python train.py --vocab_size=4096 --rope_base=10000.0 --qk_norm=true --init="uniform" --init_std_o=0.0 --lr=0.000769 --beta1=0.9 --weight_decay=0.31 --lr_head=0.00429 --decay_shape="square" --final_lr_fraction=0.1 --steps=7197 --dataset="wikipedia_en"
Each number is 128 + 24 x the weight over its row's rms, rounded and kept within 0 to 255. Layers, rows and columns count from 0. Numbers have three digits each. The size before them is the row's rms in percent of the matrix's.

# v: layer 5 attention value, 192x256, rms 0.0724, rows 20-40, columns 0-127
# o: layer 5 attention output (transposed), 192x256, rms 0.0812, rows 20-39, columns 0-127
# q: layer 5 attention query, 192x256, rms 0.112, rows 32-63, columns 0-127
# k: layer 5 attention key, 192x256, rms 0.0947, rows 32-63, columns 0-127
v20 111:107116151124112119139126139132097172194110141092120142118118118137131154141111113116176128138150109097110161109130123143159078178094120097134102156125143179109160076137141132109180115127094156162137141126083144109077115100144128147120134148130100112102151131123096147153113100142118141152079152094089157177136104133149136094128135146167100118092171156141100118107115128122160145133149
o20 111:098085078118144167108172149164129154144125137068137118123152169122141118147171126107137090132102114134146090139089108113134129139141173124103103111136097147092108122142131166072121131110133185104117137117113138103086113122116115153110087102153120090113139108103122147116121098186121122160125103134143098086156156127122093134095101110164134125186144149155140138120094160073128155114182
v21 108:160121075128133101107129111130160116113103092141126146140107095117129119107118127149114126127115130106155104115130191169093151127140124135098151126131090117121127142134177142171093114141110113118182113100114100164127179129165089138156149121071098124156113118100149128150140118156116133123091111157126096126169169118128107105142159150145158134126130127086152192112119145148138155180136
o21 105:122120127114147146147100129100148127092147136114091148137082107119150141150146170093140143140148099138152109093164107110154202135134125118154092095110097119122116136171111099148083124141154087129108111085153114132123179092114131115134155113139141147144125156081149125153104156124130131108108098161128174129168142111114141162128103155152171097064109105122143148121133159158121139135149
v22 103:182101118131117133090137115118187133159135118125171130091174102137122106105126098107113125107125123148132134123144191072138146126141114136116086093132176122138132115103138106105135143151091144166120093164088150121198157106143163097126101116122149128109141091148151143084117122096133140103131112123130110176105140137109118146169111122124055161132120154133139107140129133092144160148167
o22 100:149150102173146178143074124102151141124125097162097100116141146143125150084162132163145121067094144152123119104154128087132133142142103153133096153173149133145155108186135109149153142132113125137159128160117114110154136094085123104135120125120114137140120116108133127129149136117128146118123124113131120139092149144103123145107082080150120118128101164101164140141157139091084134107135
v23 102:137118160110135105078153134136127122096118123130144122167128151183122115105131154084114128135178175155157110127140145161120113111157103132145133096125114134135106143134115095132068127120103085147134120130099112118152153080147158142143123133137125152178134162128140136142138153110164158102150135114159105089119146112119114097135125128133131129149107149111166093122127108165120177174149
o23 106:082122158150125138129100148134133119131131135162133150109131130167134121116123135117142125154164125119091113072129144111152132115104181121120144085102096103174133135088117107105119101129119111169102157210109135165131165117159112110121100095129165113139112135128124126160094123167140120140101160141134101095082144089177126118134150130125194136141149137064110128120179124133133119117136
v24 109:107101121156139119147143148094091123124177104122139110137115150139133107141154166136129156154145155163156093144184111130115090103103119098090137103105143099140087144118114141089143123115122133131145134149180119094110145103146110108149120103204149125126121150114146084130170108140197160136154142106131138176135139104126134118114146151081126152143137112123143158144134093134170152148116
o24 110:101115122116154105127114118117112125141141130146134096127148097126130101107118116107155126110123134121085096148213164122150125130058117182124149109164120138123131111097125098115173092132133133100068154140139122125086144119147165144099121171119161100148135102133135129078156110142130152110165121125118125139125133150192109134054134141114121149143143126119131119107174111122122108085118
v25 108:159156144098113129128131121110164088100150093115144140115124123166101168143119159094149117095121144129128177115143129120142149152148134130080117103168098103126122153126103122096105136156152119116106131161103122090118166131122047133102095141092140120078142125125110150129114151159110105165177143145133158104145139090133123151161119143106097132138121110129115153092134136156113137160095
o25 105:107115164132124182141113133133099074130118122170116198125132115143065100128101149136108134088132162151114112116136115140137109115177071166118157110114094094117150171153116117124098133123085136107128087116128159138131175080144084120130105114101127114104162128149141100152117094116110111144121157147148121139160083124197127137175144106132102162133136149108154134094143122126102132096113
v26 108:155144067113191107083119100108119131124137083123131102064121133125137101147116135118102144151155122071115124106152133120109104116144114169074136107116121126140117171131133135129101106130161116168100131168137148113139144116098098072143095119141146113121160134140117144142165093144165101160158124107143127103137146123123094117129087163140113128138134058120132136108123115158116140150103
o26 106:144146106134113110106116122120118114118155128163164144100144150080157136199120123127111131074146104116083190144137138140131110101106193118129125132122097138110155128173181113131070119105125148106108138158119159142087150112154119098137106125124113146141138119115119101134207110128107125158129147136107126120042117117149129132134078153147134163071135161132141130124098124132121179146103
v27 101:099158147130126123127160136161162142150119166100180071165146133130110177120113141095135135097189105115160071105088120102131079130109156113144123142147095091130138113123107091110112100128163130114115127097134109137114119134124096170116122080146121107157139154115102161126117141141145152124120137155114113133150108138126165107161127136138138138145076164113132105107142144111095173180122
o27 092:158102169118142137114163090118159124133117168075112130140118174139140157137179146125156136154156117139129056127108113133131133121148126121126107126108096111152073095136096158121121131156127101150117089139106094143155114117108116169113152140171091121104115159165099138109127126139114143118095122114148109149159102119203180131159112108145190159122117102165172126122195120118109150129147
v28 110:103140131115181121108133113112134121170129100126117092095114142147148127129115142155151134098094147098108157137146098146191115121133114169141146135070134115112129149138133146140145104085103136186139126137109142155121109124118139107133126127114126129083137147093161125090149132125135139144127128116111100119130110152129135132145125146086134090162121133097118127134125113113127107122073
o28 103:173118114099096118105130102113112113098107104128141116127166144154140139169110139113142105147136104158121139142140151136149124113068122141151084105103096080110129166142158167179100131133126142123120080113102107092137148111159168127138141111125115192098121130100137132096137146128137107147124128109100118164129129113180131131127102168171152146133164103127111133098146139125137135143074
v29 113:122116138117141118086153117085091127123141138117099094081125141150110129162151093172144135158138140114133134136109163118155131157113124130214133131150103106151101129122167109146149124100107115136119138141150109130148123153119122117130137134113124136122131138107109135122105113121091118110156116122121126142115112091130165141131126113122115124151136131205088186091131092161089117142091
o29 115:109138155113101083119174099098147092103161111123132103118152107189126096180133119105085158164130139137120105188113114082115134140137122147165168084151075134111102150135141134162134131129120110137130134164099134154146140129126100105143147148128101123101153133112119176124136127137102126172122125163114117153090109124123080099112136149102163090129185140121049106135118121114118075132117
v30 111:123115127087080118155123149126136145132116149115100110170119123154116151160161057141130116149155137103133089123122098131156108142098094151156127116087157145125165120138168163147103141128107147156176175137121086150083114163145115152131107153142102103117150172064119106100145141122128118112119130125123129173110112129129123112124084116153125122116113158134089176105120155102117123139116
o30 113:094145136115120127131138094152138136146105120146101115108146136127105116139171125134129120135113109103098099081102157109171167156128122168134165149093107128125113108132148120135111087132078146124126147135143146153101144153102165139190171134137099103111092122157126117099156146134120141153096066132142149109096128127158133147103123132126142104111118156135103124117163140085131134124096
v31 112:159092147098126096113141123118126202093112160112120102144138143120101131103120103158132157126116120138093180108139125061123090171124128159127151151144122124126145119132160117099139158119143144167180145136058165148147169165089112134144133121120111113123119126149117167110114143112129127136123122123103110147094128123128093136151096119161131105154156138132086141146119144101113168123112
o31 118:108062137147084128155137102131155127159139163093158146134122157146134150122154107100124110135167158119126142140128116087129104175127123138108140113074141136119164105149159108165137122167111188121162121133065150107138105117124121132146144118156089156108124104129101161118159127152129120146101139139123129145132143126182096141119099116135124106148109105130131115140112111067082165131138
q32 227:131089102170135143097156129103109131105140132148106111124134130139124112121105146135078114190109133107130105120120130131118106116115100090108117178129107163153133134142123111115149136129112099134125123114120118088132172098092103113092182132114153138115168123110125109101105121157138123144126129188068160137119056164136170153130157107107113128146100119121141168132126165154216142117153
k32 121:097180138088126086150146132123146138102122138144150078126113106093135133120078114114135127127117127134125150143121145174065121116088106114156134119145163104160138138102145116142109141151145095137154126086121138102126108106124162135111098147133139089155129136131098113147179139099091152116142130094092152134095147148118116154164128159095136179090130118159116129164119109142144111143151
q33 139:089130099160119128190154154113102143114165137108137147103109110162084141118119116120102111169115164101145112113116109168122132078151119081131168163138157147144150139128097099129159074110126128155153110086156106097134145133102145107116163129101133122124156130155085112133153123069151144137144125162115129131169108144129118124150128123133121140103143123098125149106102116106176128109150
k33 113:119131137131154159123130109082144130135135111166122098129091106102102127154080139133142179118121120151133134166137134103134126153137136116097107108153115151117146131145112151121137142097158146143095081090049067110109113102121133099128182146144141126147122143121128131090116167128157127136111146139130227131103120179125099111148124152151123091100161126148128142158119127111154183145146
q34 085:107146120122119143073154125131135117166101115138146148140145133169130116088117124129153098136119103114157165151144127084127129144123117088096113097138105097089072131130171116127153158143123134115110152127085144144104146072110131114108128140110130142116137101126122155101104110176131185131151116123131155096122139106162147133125133141122129149113109153129132158111182124157150106149136
k34 094:159128143160109143096136130100105141121171136145118124119126126110121142112102130100137166158138128121164114102095120164150127107128137141095119140157061142145097125142127122153122140181141146093050117121119059088125120112108134147115202147088142131119159143096159156131128134133124149107169103125102129132128084115126126152103135126134127114135122121151119129129135130113160114128139
q35 153:119149127081124122123097137126168120128130133109137131142121108100133134097154130105149141085150159145132150132136134099140114170151126144140103046100156073085125130103140129144142141135118152116153119148126151159108103115196135136141069132152127112147079161116140133131122141103111147113129126066174075125107182099144079121127109139166130124108143173166106090123167108119093127162096
k35 073:128119143131130147132134101157181173100136126128109137153123165116177115097104094110181145129143129144101144138107135136135139079106135153106061145157094117114107112097160133120132109178138111107123080165149107132098140135125174128112137116137125146099110166099107134084093140128144098113132096141145101125089147153113132130083139108122147145136098087129126161167175112144145151121119
q36 238:126149135081117102177096133155160138145127147088141133123116120129128137119157115110153135063138144146135139129133115125145157126138125153168149101110172079121146116115118155139120099129125137125128118132151157166130100144172150135126055112131105113149103121141122132150145120070123131124119111067183089111126168113122102084149099135177126136116139145138105068127127110094062137123132
k36 136:082133107082128096162156138134138149092106182071128101092102129134166117136111132121148122124115164146136104143128119115093123127107084121172144086113147094126148139118123126186139126169129139118133143111109149149116103120154162133142051116149147111167124146148056148154124133124096110129117139131136099146166189110130108143114093151087119126075122111094110101166123077153111127109150
q37 169:111106136134121159140129145079106183137123111081119100140090153169117112116110115126097121150111130088153107119166103126126141099157130119140130184135148145141138119129068142121126076146124108127105113114157131078136175132138142128105142086112153124129156128156123097129130119088183104108091127152125137135167098127124126095139130118143151099161099100091145125111110141109159171121154
k37 105:118117130114113096121119145123116134117087161111135116116135110137112122151140105096153154127125122133117158135135082139151136108133064153113126084131120102107130179132107149093117073133109150117190095074115092126147141143101128119119163081163134116115133155160132132111094143136116119123072122116158164143134163169125108108116095133163133100117131146082111137121121140118145182118121
q38 080:125153094131108084127106123097104095135099140088143118131149131123125120087156128158149090140151190108107135135082122131132141073113132130131137136091125138167127118128131125172103109136145132171101050116125108120091149167075100114144149126123120157112144112119141142136124114109107124148157095097085108106135132102128137198103097144107090100121092151128122171106124131106149175095140
k38 104:181096121136134138106155109076133141116161136130126161142120118131119124169096146082143150146143121118139111089177157095133135121126137149088150142098168116135110167151127130119147163121102101116116090150111128109147140106175132119130132132124135185119125168137134106113116196133164094107107070147133115133129120144098093110125115106116142135160086126140097109118154118134138115129122
q39 068:110147089127111085148120130105125100153112134099157122120140143095122127135152148118111098148128164138132145151116100118163121079123106122153129115102170131123156124142126132144128135132116151128151089123097136099100168154105098129154130116094105131109104138127119103119129136090129179116160113092117103124117147080150113143122111118128073118121153146123113148129129118146157137144099
k39 102:100143156133144151133130126124095099109117180129153139133096098127125128163084147141108161126128141105144141174135149102107115100146094157090139147148151139133160139152103108068099122117109127133132154103129113094142116151124137115127131128156158135151157132141128140153106129135139120146105113183150202144173143156060115117147136112117139095155107118122121138140129147121123120133134
q40 076:142135098104111123123109127118140104131157153104117126106152143092119122152169156142150112132155132153131176138083133145208120074120111128122136134112169083135161130140135119146146142149098155116119088150084103120117167151094107124167130166145103137115111120110156082093077140098114172099111139122114097136133133098147121123137125124130095090139129134095122115134135121143141128147103
k40 108:109082141113131100140142179146145114125107160065151123102112123155145127140142136117146132138105136130144127126136127107124154081108080159094148131127154150170133108125082131106106121141140162129167156060116149108134104163105117141101125135141114113167157133154121154152163089111148108112119104142158113114188181134146126076093087111165104127140121130111139098156126110087117133110145
q41 120:162153145123171168127162100097143173151138113137106108128181119134087158174135092097112144138124103146087108120122142135136124101168151128088137138142101157142111156151139121148113173138109137176194138118113124156105133155091117143143176103119101132117101156131139132103124158129117107121114137185120159095108116120137151156106156126141100141127140163133142108115105152162137162171080
k41 107:131148176133156148137115099132160189106104073160152144147137128149139106134087135122115119128124122133133149145163081077101106163116096138173083189149133123136084117146145145182180134115156140134146127171158102144104089124141174138132093131132127156155122128123078111157090182121133107145124104117177114111164150135105093094095131103131111112123121155113156148127143154142138102147117
q42 119:118139150100110084122111101115071127180161130091153152111123105156099116139118119122130109101093136149118116122152147167174173127142138123134162094126134099094186113121116156129099091115123128141100116093168130123178113129118137120147135152105111144097109129157108114166140130094147134104108147123157154161120129116125121108132141104123103091136146099144097163134108115115146130117106
k42 089:117087098118149137132114125108128157139151105121120133135117145104131115163097134136132112141118163133143109105159152110128118163112137112206130120129119098122139132113133162147122127161163127129092110137133151110113129140154162115122145112123187156134132133163125146056104131092140089148092136100179095114103168123130179114098111116130127112124104073085091103107156147112163159112124
q43 112:144160107109127111129097136141122126162118121107147085112120125094192131120121097145160121096165153164121127120106118125164114090106139150138150099106133113124167130096156142185127111146143123127103105135133144116098169133153096133160094142125119120116092153095150113159146168067098131095107138122126119128104168079119105165138119120149115131117109120139087081082123107132098117118115
k43 083:148130159138134163128083122168141178140113110109151108122111132043133110133125145174134097105146145159135145144092135077128162131086129159158137224109117143109126140098104131117134129102131154103117123117159129066065142136130120151125142147153114138133113125111117081141160113115088121145096118123129133148097161140093131134065111152097130116124135160125156087143144148127127104105153
q44 103:148146156110097150105114112090121113126111058152132120142147122181098122119123153146123168121130085129113138127125129156141139134149152149115089123147106089096093149127142131089105145108123128109146160154086120147107140149106154115153158151137121129132129119110137129113084185138116115123132126130099119139110140121130144110101178201091143110126126129119157183164143139149157118153097
k44 101:111109145160107120137164132180149119096117096115121126161139161146144150115169100132145092112138120125108159067096123087139137104098140105103118134130119148134116080123162123167150134124158116136161149127119105144160136130110109144075079136138147108131153131118111119133164115127084102153146134109126066106146093109162119163128125078140152163157082150077123101104108133110116108109103
q45 068:098151110124106128135113123136111090169103121093155097135164160141137116070124120112089089141128166122126139169135107133139115105127102134156122108118144105104138129137131119139117139134134133131140132125139121112110141163110092136129131116087117152119104139149102129144108118087118164118156094072110128103098130078153091133127147121136078118103150169155140118130142106141121131143094
k45 075:104131164145131184119152138100097136123117127131151093155100086128133115109097171136095142118113151120124131136174193099103120150134125114136109176135119104124128146120113114133128142148114121143110170135165078113118129139118178136122111154117153122146158150116104120112112117147128132116115135132105126128117088147099129109100165132089146092131136121141126141124165145134113113144098
q46 086:129093148099161075168080130190140118138087161109149118113154119118139138113135131143178098106135141137098116144150112127147166146095131166116118128083141121128164096109124141140106131154139112142134139110167133104133095102137140117112107134129090146089127154132132144119178131133098157147167114101170122126088151095120148143106106099142056151103142153125095167107129070094090126114131
k46 094:120124129130125111120121135123109129128138187127125115118135157152120119137155172135106075106125151137138109109108160130101118121093109131199126138076110097139132164076104162165141128137117130115069124082155120077102137117156177101083099128086131127133153122138104077129162133122092118130117158092112133139161129154105132151098119102104183116122114146109141119122136090146084119108144
q47 184:120087098142131160108181149112143091108153146121114151148119115133139112132128162144089109175105110102144096136129145127107103125121105100124116166115130141149117141137115123113140162100116086139106125110125119077140118096102114114070174141140149143140186110099107132120146121169124111144140114145088160119150083175129146154159137109103106143110116140149124137129126180141150155095183
k47 089:106191096093135124131142132052130146122142144165141071127132087174130148153101127119134184108099117156130129118088167099117138119115158116134099086131138137130108160148161122171129134112122119118108103109096078184140110114139123082131124133161159128123127148109114140076104166111104155122125172103085169159120155157127094160146122151116157150104093129100122138140109148152140147154093
q48 079:108147119123172139129144146141109139165062126124153069138158112128117143070143109083123105102137156133119129138112088141116094129117135124170115084067123158116142105114133143113139169161111136141155089130150154110096088139125087144104143114097113141144109126155136137129137114117119169150157115106131084108091133108166134138126142101111123130123145169189093142142134116113148142133122
k48 079:143128128188128151114110125102067145099136152149139132171122107120091107074105170127054142142130114123120106151172154137128099135140123127141107160149116140141121106133099112093134124116106124148090129155160134071113150102132150114094148130108134131113149125120125105121128120162155127132132111142112166146093083173085141104093162101124165091163152115152149162122148143128125118141123
q49 100:101164112109087124173085106113104085160151157080155142118146138113136107125145123131118109113114165136124127148141154138147114102124118161162125107121170099135150123138115174150143133128129131130146105125151136144132091129156136137117067142125131133147111128137100117132111146098136154082101111088157085127132136094124087099145136109155097131113135169159125080122126114141083110119126
k49 088:162120160141183161098121142096131132111143129127156130134135121114139123112087142139150155102115091140161134122131164073098163166178128159165095161133168119110137147161146133164166137138120147173157110226122109122148131131103125133148162125118143140167112160099088110087090127115142117132116126127160115122165164135114124080104176141090126101100130104128113138141140131129121126169068
q50 090:140131098143113140100147146129113133153079102114140083122120146150115112078134120116120149105147106128164132124107088138135110125106130132165109116107108122115101142109177108086084125165119135088128148149148163160091165182106078138148113101110155126146106105132143128174107100139138142169100103132087096116101143132154150081155129134090186080154089122100128149181131165086149129129105
k50 109:135068105174109136116131107162099121123140139116108148129104126071095138080133138123083138174148192123114113131128092108143114131124132126124133102147089155129139086136112114140160129126111148096133143145119154106169112119104110168089081130109140101119162122143148141188111078154112133161174086143134120126123062117122141131132088097147125131131165163123118113135127158105136126110182
q51 093:168132150113148090152064134145134139108155146123146189105135090106143152166154157141127120109148155165087109117156118115137149117125098149140126134099198112143157120095087153158137117133135093111123116129172146150126084128167177139122084119148126111148129146107124134111112145127138112111108112093191098136145168097091142109107088118154090119115105119121095122095102099118098128121153
k51 096:157106123134082117114092133146133113179155175097135107105151163143122132126137134111107140135105182121148106072122139126153124072104123184135161144118160094121122121126127135116118112141113151089087123132124119126149141129133100112130111141092131173120129154114106102167171126128100140145156099100123092134189144116122114116127095089088170121108101147071119111162129137142104111118151
q52 084:112141092146119133131150097102089132148145108096126121139138161126100116097110120072081108164112135115155160160131123140165108086125101098161163142140150121123151137167094126128136129149116159121131110096130119131136157162125065143141152094087129132116089119156134105159078101122133169119132122151121160141132109117157085134142153095134096133144135132154126087173131165181157125139102
k52 086:123133128112145171137127147077141122153117086129153133158106110139112096148106127110085164139119109116096148139181089137134111134138135130103081128164137134142132076167109147101099120144128157121136129110165132198110120163119138152135132135177140108109129139132130133136107127150176064086116127132154107110137121140151109096108132115178116099132116116086163123147136161122142175100111
q53 104:143123104173133152114147111101125177145129127157088095143168115108078174136119146110104154156116130100099122129144117152133098128142114116089149133130132184130125129163157123135147144143118159157170149120100115133093146127099094124123168127091113138112129152117120146072097107115141129184153127158131161128126075158135144142065146116177113133118134156158112133106121110179166157150106
k53 109:136174182108141149144141146149130176122111076144119135151136121171129119153148149142120105129133105109144131147193139152118113157132092110162087178132142128103102145113121151097113133122135077119112137175191121080086127166122132131135164136132127142118131131107106141140144137124156144054100111150111126112123145085128097140104148144135092126135138143183126189121141111149125103138097
q54 094:110158129121143115104128157132154135168111116128153112115142092138139109103145113114185123058128157137142126093092102151136141116115139151121120067082119095087113104104164134122093134159116148152151108128139133136103122143120112117165118132127114143141095152118112128158120145074119141148136120082118100113085174097147152087116122181103163105116127162134102190160144095080133143157103
k54 070:169123144166129128124117088149142130118136078161127162132159149090125100118116134123136128103168083123088127140114088134143115120147167160069105157154074151132112069121150142130142145124165127116147108118109129115145158095107129122112176130111107148112133140109167088108148137138120100166137117129137146123087125150108165099099171098115163123133135126123178146110162132102133135145162
q55 064:099135093133090101119146148124123094146101144088127099122160154101115122066142112119151092129117145112131132146103120121156117106112117154103127119091093101109128113134197116118109122148124163161151111126112109112092155135104079107129145135078130162074111119101114146135119116101120180161175107101105123098103121118172124162122145145123110139112143148149113144153143109117161141132087
k55 100:116111133129115156158138137126126152100113133135118142130138116173129115173123163108101112131147158097117109152127160140175119135141117123194060113143086159120129155109093150097099133129098100099136152130146125094101111121114156139106163119170136098089168131140138130109121105149167117098080139178114125137081137113138149177079137120172126137137125130139104174121145089130109188137106
q56 077:149106118110184129141148115124140165144137136174092149129142137133096129197106143110165135126104063129122109105139153136120157159136171118123170154139126157170139122155121144128107110119105119140121115139123142150151105098146101134130126134148139109102147092139167119119150112185149094127129141177147153124167112149094152145120127108141161145173132100112148137126098166144113099117157
k56 075:121108123106137097118115099126162139161110093123130112111153144150085129176142142122115088121119110110159111152146094128136115152130104080167150116130181153140137148150093142127117115084125118142120125090134193155096115114169123110115131136129088119114089108170145090152168137126156111107115140139125136105154160102171104100130097107137097130122141130130151122123101132135132116134113
q57 077:151114143139112161132136136107152125054123125157104118153073109148133142115099111122062182140144137121134126128124115125100115149150096108117148147174138138129105164136117098107168133093138108133104162120140133153126122173168151145108131101131158112166130144109112159155113123125109108167115117136151163129141122177112110121135150162124167146105109115144136089163115154133143097127155
k57 106:124149102099101121115111152151118098149144130150113141132111117167110157096173100106133136153128137104114172112114100127148125099097160128111148128121109130116083103123147097110108109125132163110167135139143108147180113128086065150142085130127126101110130111116156139137093093122076155145152138098113094142087087128129134134158132167149192149164119168113096119112124200149148130099125
q58 067:136120128147161144115110110107139166112163108152131141151120100160137135153110120134121196108122097124113099091147134140084134160136150134105111130186132156126088148131123146123137115109137116141121167121110163152153117108135168135133123113155147097150155146127117140122127144124141052133086129147138142132125116163097136084137118159149179119120119124113138134117116127108104145128160
k58 109:138151109102121107113126104157173154123174090126112134159138157116151146090140098150163108130109102160112132095115118135099114139099164118151149147113147103119103080118141131169181119146160112146130134203121157136134149123162114143136076112100147148124086137119105137125110129124109121125162124100137087117117114107125122119153117139095136202127121123124126122145125145134141084140142
q59 075:157119123131157108097073155067136163132150148138149130144079077097130126173132130126135179122141175132105114086112121144107129121135123124133125089128159135129147177099130158152130097158122127128095118115098150145139154132159126141140121145165127100127142128111140099129117133103147097109070147154122135156148168142098138092133090139133142105164102100068134135100105158147108160116156
k59 108:162123116122154093126123103157133106144128095131136171095140119079133127095111159126134115137152127146165127128138102078103109112119097129105163143141101123122109119132166141129148117094161163101162134129150167113144136128147123136153127136115104148169138111150138134170145131138081148160164099112134144137183148136081128096138069116109121142171144129125137145136141155142166031073196
q60 091:111067122160173118100138105118117142115131160125104145130121110138091140163106139108140129144071143102112117142172148134124150171150143113099172140147135156139160106144093116120145103133106114126101110088167159135146109088134145140087152116106129141093114102143129118130146113170128137127132142152154166102141081165127176140104132106140123107141145110136128152126130143127172140109125
k60 099:126131089151125137160163078091085125131152149120109138119127108144119156181141137119094136161091179120122132169177147130137080108116117080116126118146101118113144161135100156057108096133103113112074112105169102116119128119152132128110137118136156142098151117169130168095104131163184125140121139113111123118117089165131152163132130093162141104115093113122085128125134146143153157110132
q61 076:120129100111101111111108130107123117148134160097147120095144135110092100106167108132185098086135135139113154118093130122182111093128118145115149106111150078116134130128151127128117124162097152135183090136117122139134177144113091116155095128146121159098110112077136110135066125107123150139108115129109096128096159115144133083132167156114094118147142151104121137154143131112145152157083
k61 097:130089094135107093141079115148107143106127132094144138117175135146080109102111165091109110116142159107113106107130133111116112081127095192187138114137124152157094141105100146132113164124107194125187124115157155084163130135137140136095115079112128106112162133184166096163131127131122126128107084124142091138111132134099154113100136096146133149169116131119128143117148099139101155155138
q62 069:109139136108171097161158130151115143136086141117147103119124149115145127041119086097157072139110140144150148178116100116131174133097123110127134097100092129112157117133132132138145118146130148155126093120125099094132123095118066133135185130096125144089106120150148154149163107103145175133192132136129119131122139112155100186140123089122081166122117142138100146131147085119151130149114
k62 098:124144144124151140142147158097112094143129134135138126156122162114121125131129152118142110090126069133113124121096125208130138150161152140111098106111092133130159134128134152136128098128162127099104111103142163153092133156133167142117142142167107119115109129111121142094139135162163093116135134133141152126115132134132136130111128128176134099116154134145182091141136092125108178083135
q63 200:146161138107146101164089123140170123135132155133143157111143096095132132155145143119174139074159140156114134123117142134154141136117117146138142080101165084126149110114130139145139132135133130121161114136137141172119081136168143140145067124143099128142094137096149138116132119108116132130144126045182084104123176095112130124113101142157110145110147139145106108129129089107070116141107
k63 086:139145145125119117117125105125132114134168119094127096143130145178136100102137135146136139131120110133135129101137198134143185138111114179150163183108192101091146130110116149120113133129147161145119122131127121135139165118133133115132131114097112145116109160107078130128157107096131133138110099124143141132110120127116098109128159148091104142102150108160097126158129116153124163156118
v32 077:134117134158119148090139156131107137132152180156133111149122119112114119092156147186123118096100168133152108146132119128067091111105128138152144044112123136135166149124086135145178128121163127192103084144144135142111134120097122132136107166118109128104134135109062111075138103105091188085154158094125124137123130110121168142147140145125122116124125130131126124176122120133127125132136
o32 067:110146149131093149131122137120149160151115105124136105154090131154163120181067127092165123084139159084108121114125133150140139145140128113140089160100102115137131119137172066119160104100111123112125119128112095146092133158153162114177133129087140161165138146115132130143114132124130131173128114119084100132125154130156075121136160110091100102105129139121091097093157113150107130142108
v33 068:131176142107067111104118132102137144144148110119145130118109115123147151138163118076137137138108146139166118094138072120122115131154106060082155144096146122147099120125129146131156112124171132168113069137092112127094137103128076140148139138099140168140104096117172154128149106095158179161127143097109132119152118085141164146165076144153148155121153111158121155147129125104145109155149
o33 072:122092134141083138136130132132140122107125116139127141120159121106116121085136133109136094146138138137142184127160135152168163120116097158146125086100129115078101152126160131143076124176143128136101150154161110103140124146110116080107127109127117142092137149120087106143109155118128146128175075099131124123118134122175094139109161135180127118099147147111112124116095122125078092150109
v34 085:133116152152156146138104107129109132078118138139122099167115119097125081134136128140129138100156128142086150146134143143104109127108129201147095155132108137136172107125089112130137109113104112126184111135136127142142121158138142144094105103158118089151148150128106134126126125084112159111066093145141141153137150135127105125112121125124115137122108094085155116146119117140059150141116
o34 095:149097141109140150125140158123121128113125144131122119114120098156140172161107120113121174135095109100128064146156109125102161147133140099139124110144125151139107128139108133111109139132134108131099175116127141169159107108172131137106127124121149097134145092133128112109135125186122085140144162172137169140169101162070131110146128118107143095146137152157135138138216157135126142128139
v35 070:125159164157102166108147131157108103103145189107122152138122131107127080172088132138127147128076120162153115127168059147116129126133072121115151134139146119139176109123101110160156081175143129083121135093100139126156094168118103117163166152132169121132106162116146083113144146092169142095115116163161118114102137116142126121066107129165130128129143082162119136103135133125139125148168
o35 064:135126072097140122128131122131124116124085098109098124182107162125112166165096112112137098111141105105118116129107148114089090123145162167122116154072121098141116147151123181144131146134104158122083095133130154131102120159097128165144111139124123143122131129127126135114134088147103155172128171099113129090150112155132137101192114101109158136148172131142128129095086189152134092118123
v36 071:134140145236185103131135107156111095138120127111130090116143123093128157085103092111148144098109130099090096133117160102118110103165136087161135126117142106112113121113138097122140104117086165184152119169100168147130155125143109101138145130126102138140124117163105149099148108137125114077099156152140134139168119105121094142150116146099121123140148096130122140153129131166104131120123
o36 064:116126125140098146151162130112125139132128110133132118154118091143139082081117103121103185148168161159119106144131170117128123121122112160128118128146127094128154149145117120121096132191134106130097165152133112109128110132162152182119112120138189154121155145126075126154120145109114123142156073127097102120101148128130108126147124119174147140128160178114114113184175121115157120133078
v37 080:149132134118124140071141132142114106143176096137172157117151138132138175093129132159128135144091141141163113108114115133143118130129110115082145134150151103143124127120121137113164154128168150146089126133124115119162128091136113100146169157101142138120106123117150119124143141148164142138189123106119141047119127102133163100156151134125137135130121138144105153111136140117172091139157
o37 084:109156120166094087113138144136127119133116136138111145132139127105116097078129105114164090145178134138139156128128109142146163127144111130133110107090099102124092131132175111109124128137132172101148118148089097109071129177079127134154139132131134155087115102110119162146111157084117201131141134116092120157121123113194115123115123144123123120083121104147114147146123121142127117091118
v38 065:141106077134140117144112156109108110103197143106126082155128136178121141097122116160161137096151129123101122110118132122158180133096130134167116156136107124139097109118148149151116161089123114208128114141170087111088133128108180093111108153170102127176111118109135118102170135120081098155119110120123137131146117116113148161132120152133131107146159157147145134133121110132139129137113
o38 060:142147135140150131129148135145087154150103164155186134092115077106150136106128150118112098176102168131137070150125131157126121128120125101115168155128107124129127128167138095086164122127103147067162138132111124126132153116132119138151154106125132138105146113144136153131080105109118136076115125154128171123116132122111095116071157091131109146099069120108185129121093081122115136099142
v39 081:140086173130127109123124125121135151128090193148126148159117143137137067114155116142133111148151060080094117119143074081137104133117167141133138138145151165135133122122137146128150118126150141184161083131134104143171169160115092141076121115112130089100143136146096125123093067132143131149122090137103108172132124128137116163148095135105096123128147126124130089150137094167121123109101
o39 072:146132087140150133136113132122143145149139126115120139160104083103117151161140133143176134090116159099127116123101133129128139121103098160099125148096118173118129113141127123105120132139120120091118107123131189084125132092149115125139130125144137151108128114139156128123168196102126171140121195115123134116116138125068149127127094133128139166162102120070119120077032093138127137148145
v40 069:139118136173162136128140131139108103118084157150113108144111129126120111107154126140110104127135144090092103142132098098111128128092136124091161196165167115151175138114148123139127133164084125133131128114102124125149155092097121167112110138118100130143135134150129136152115134165148143156106155107122143124126101101131143139159117114093114143140110129131128099119132143120127104112128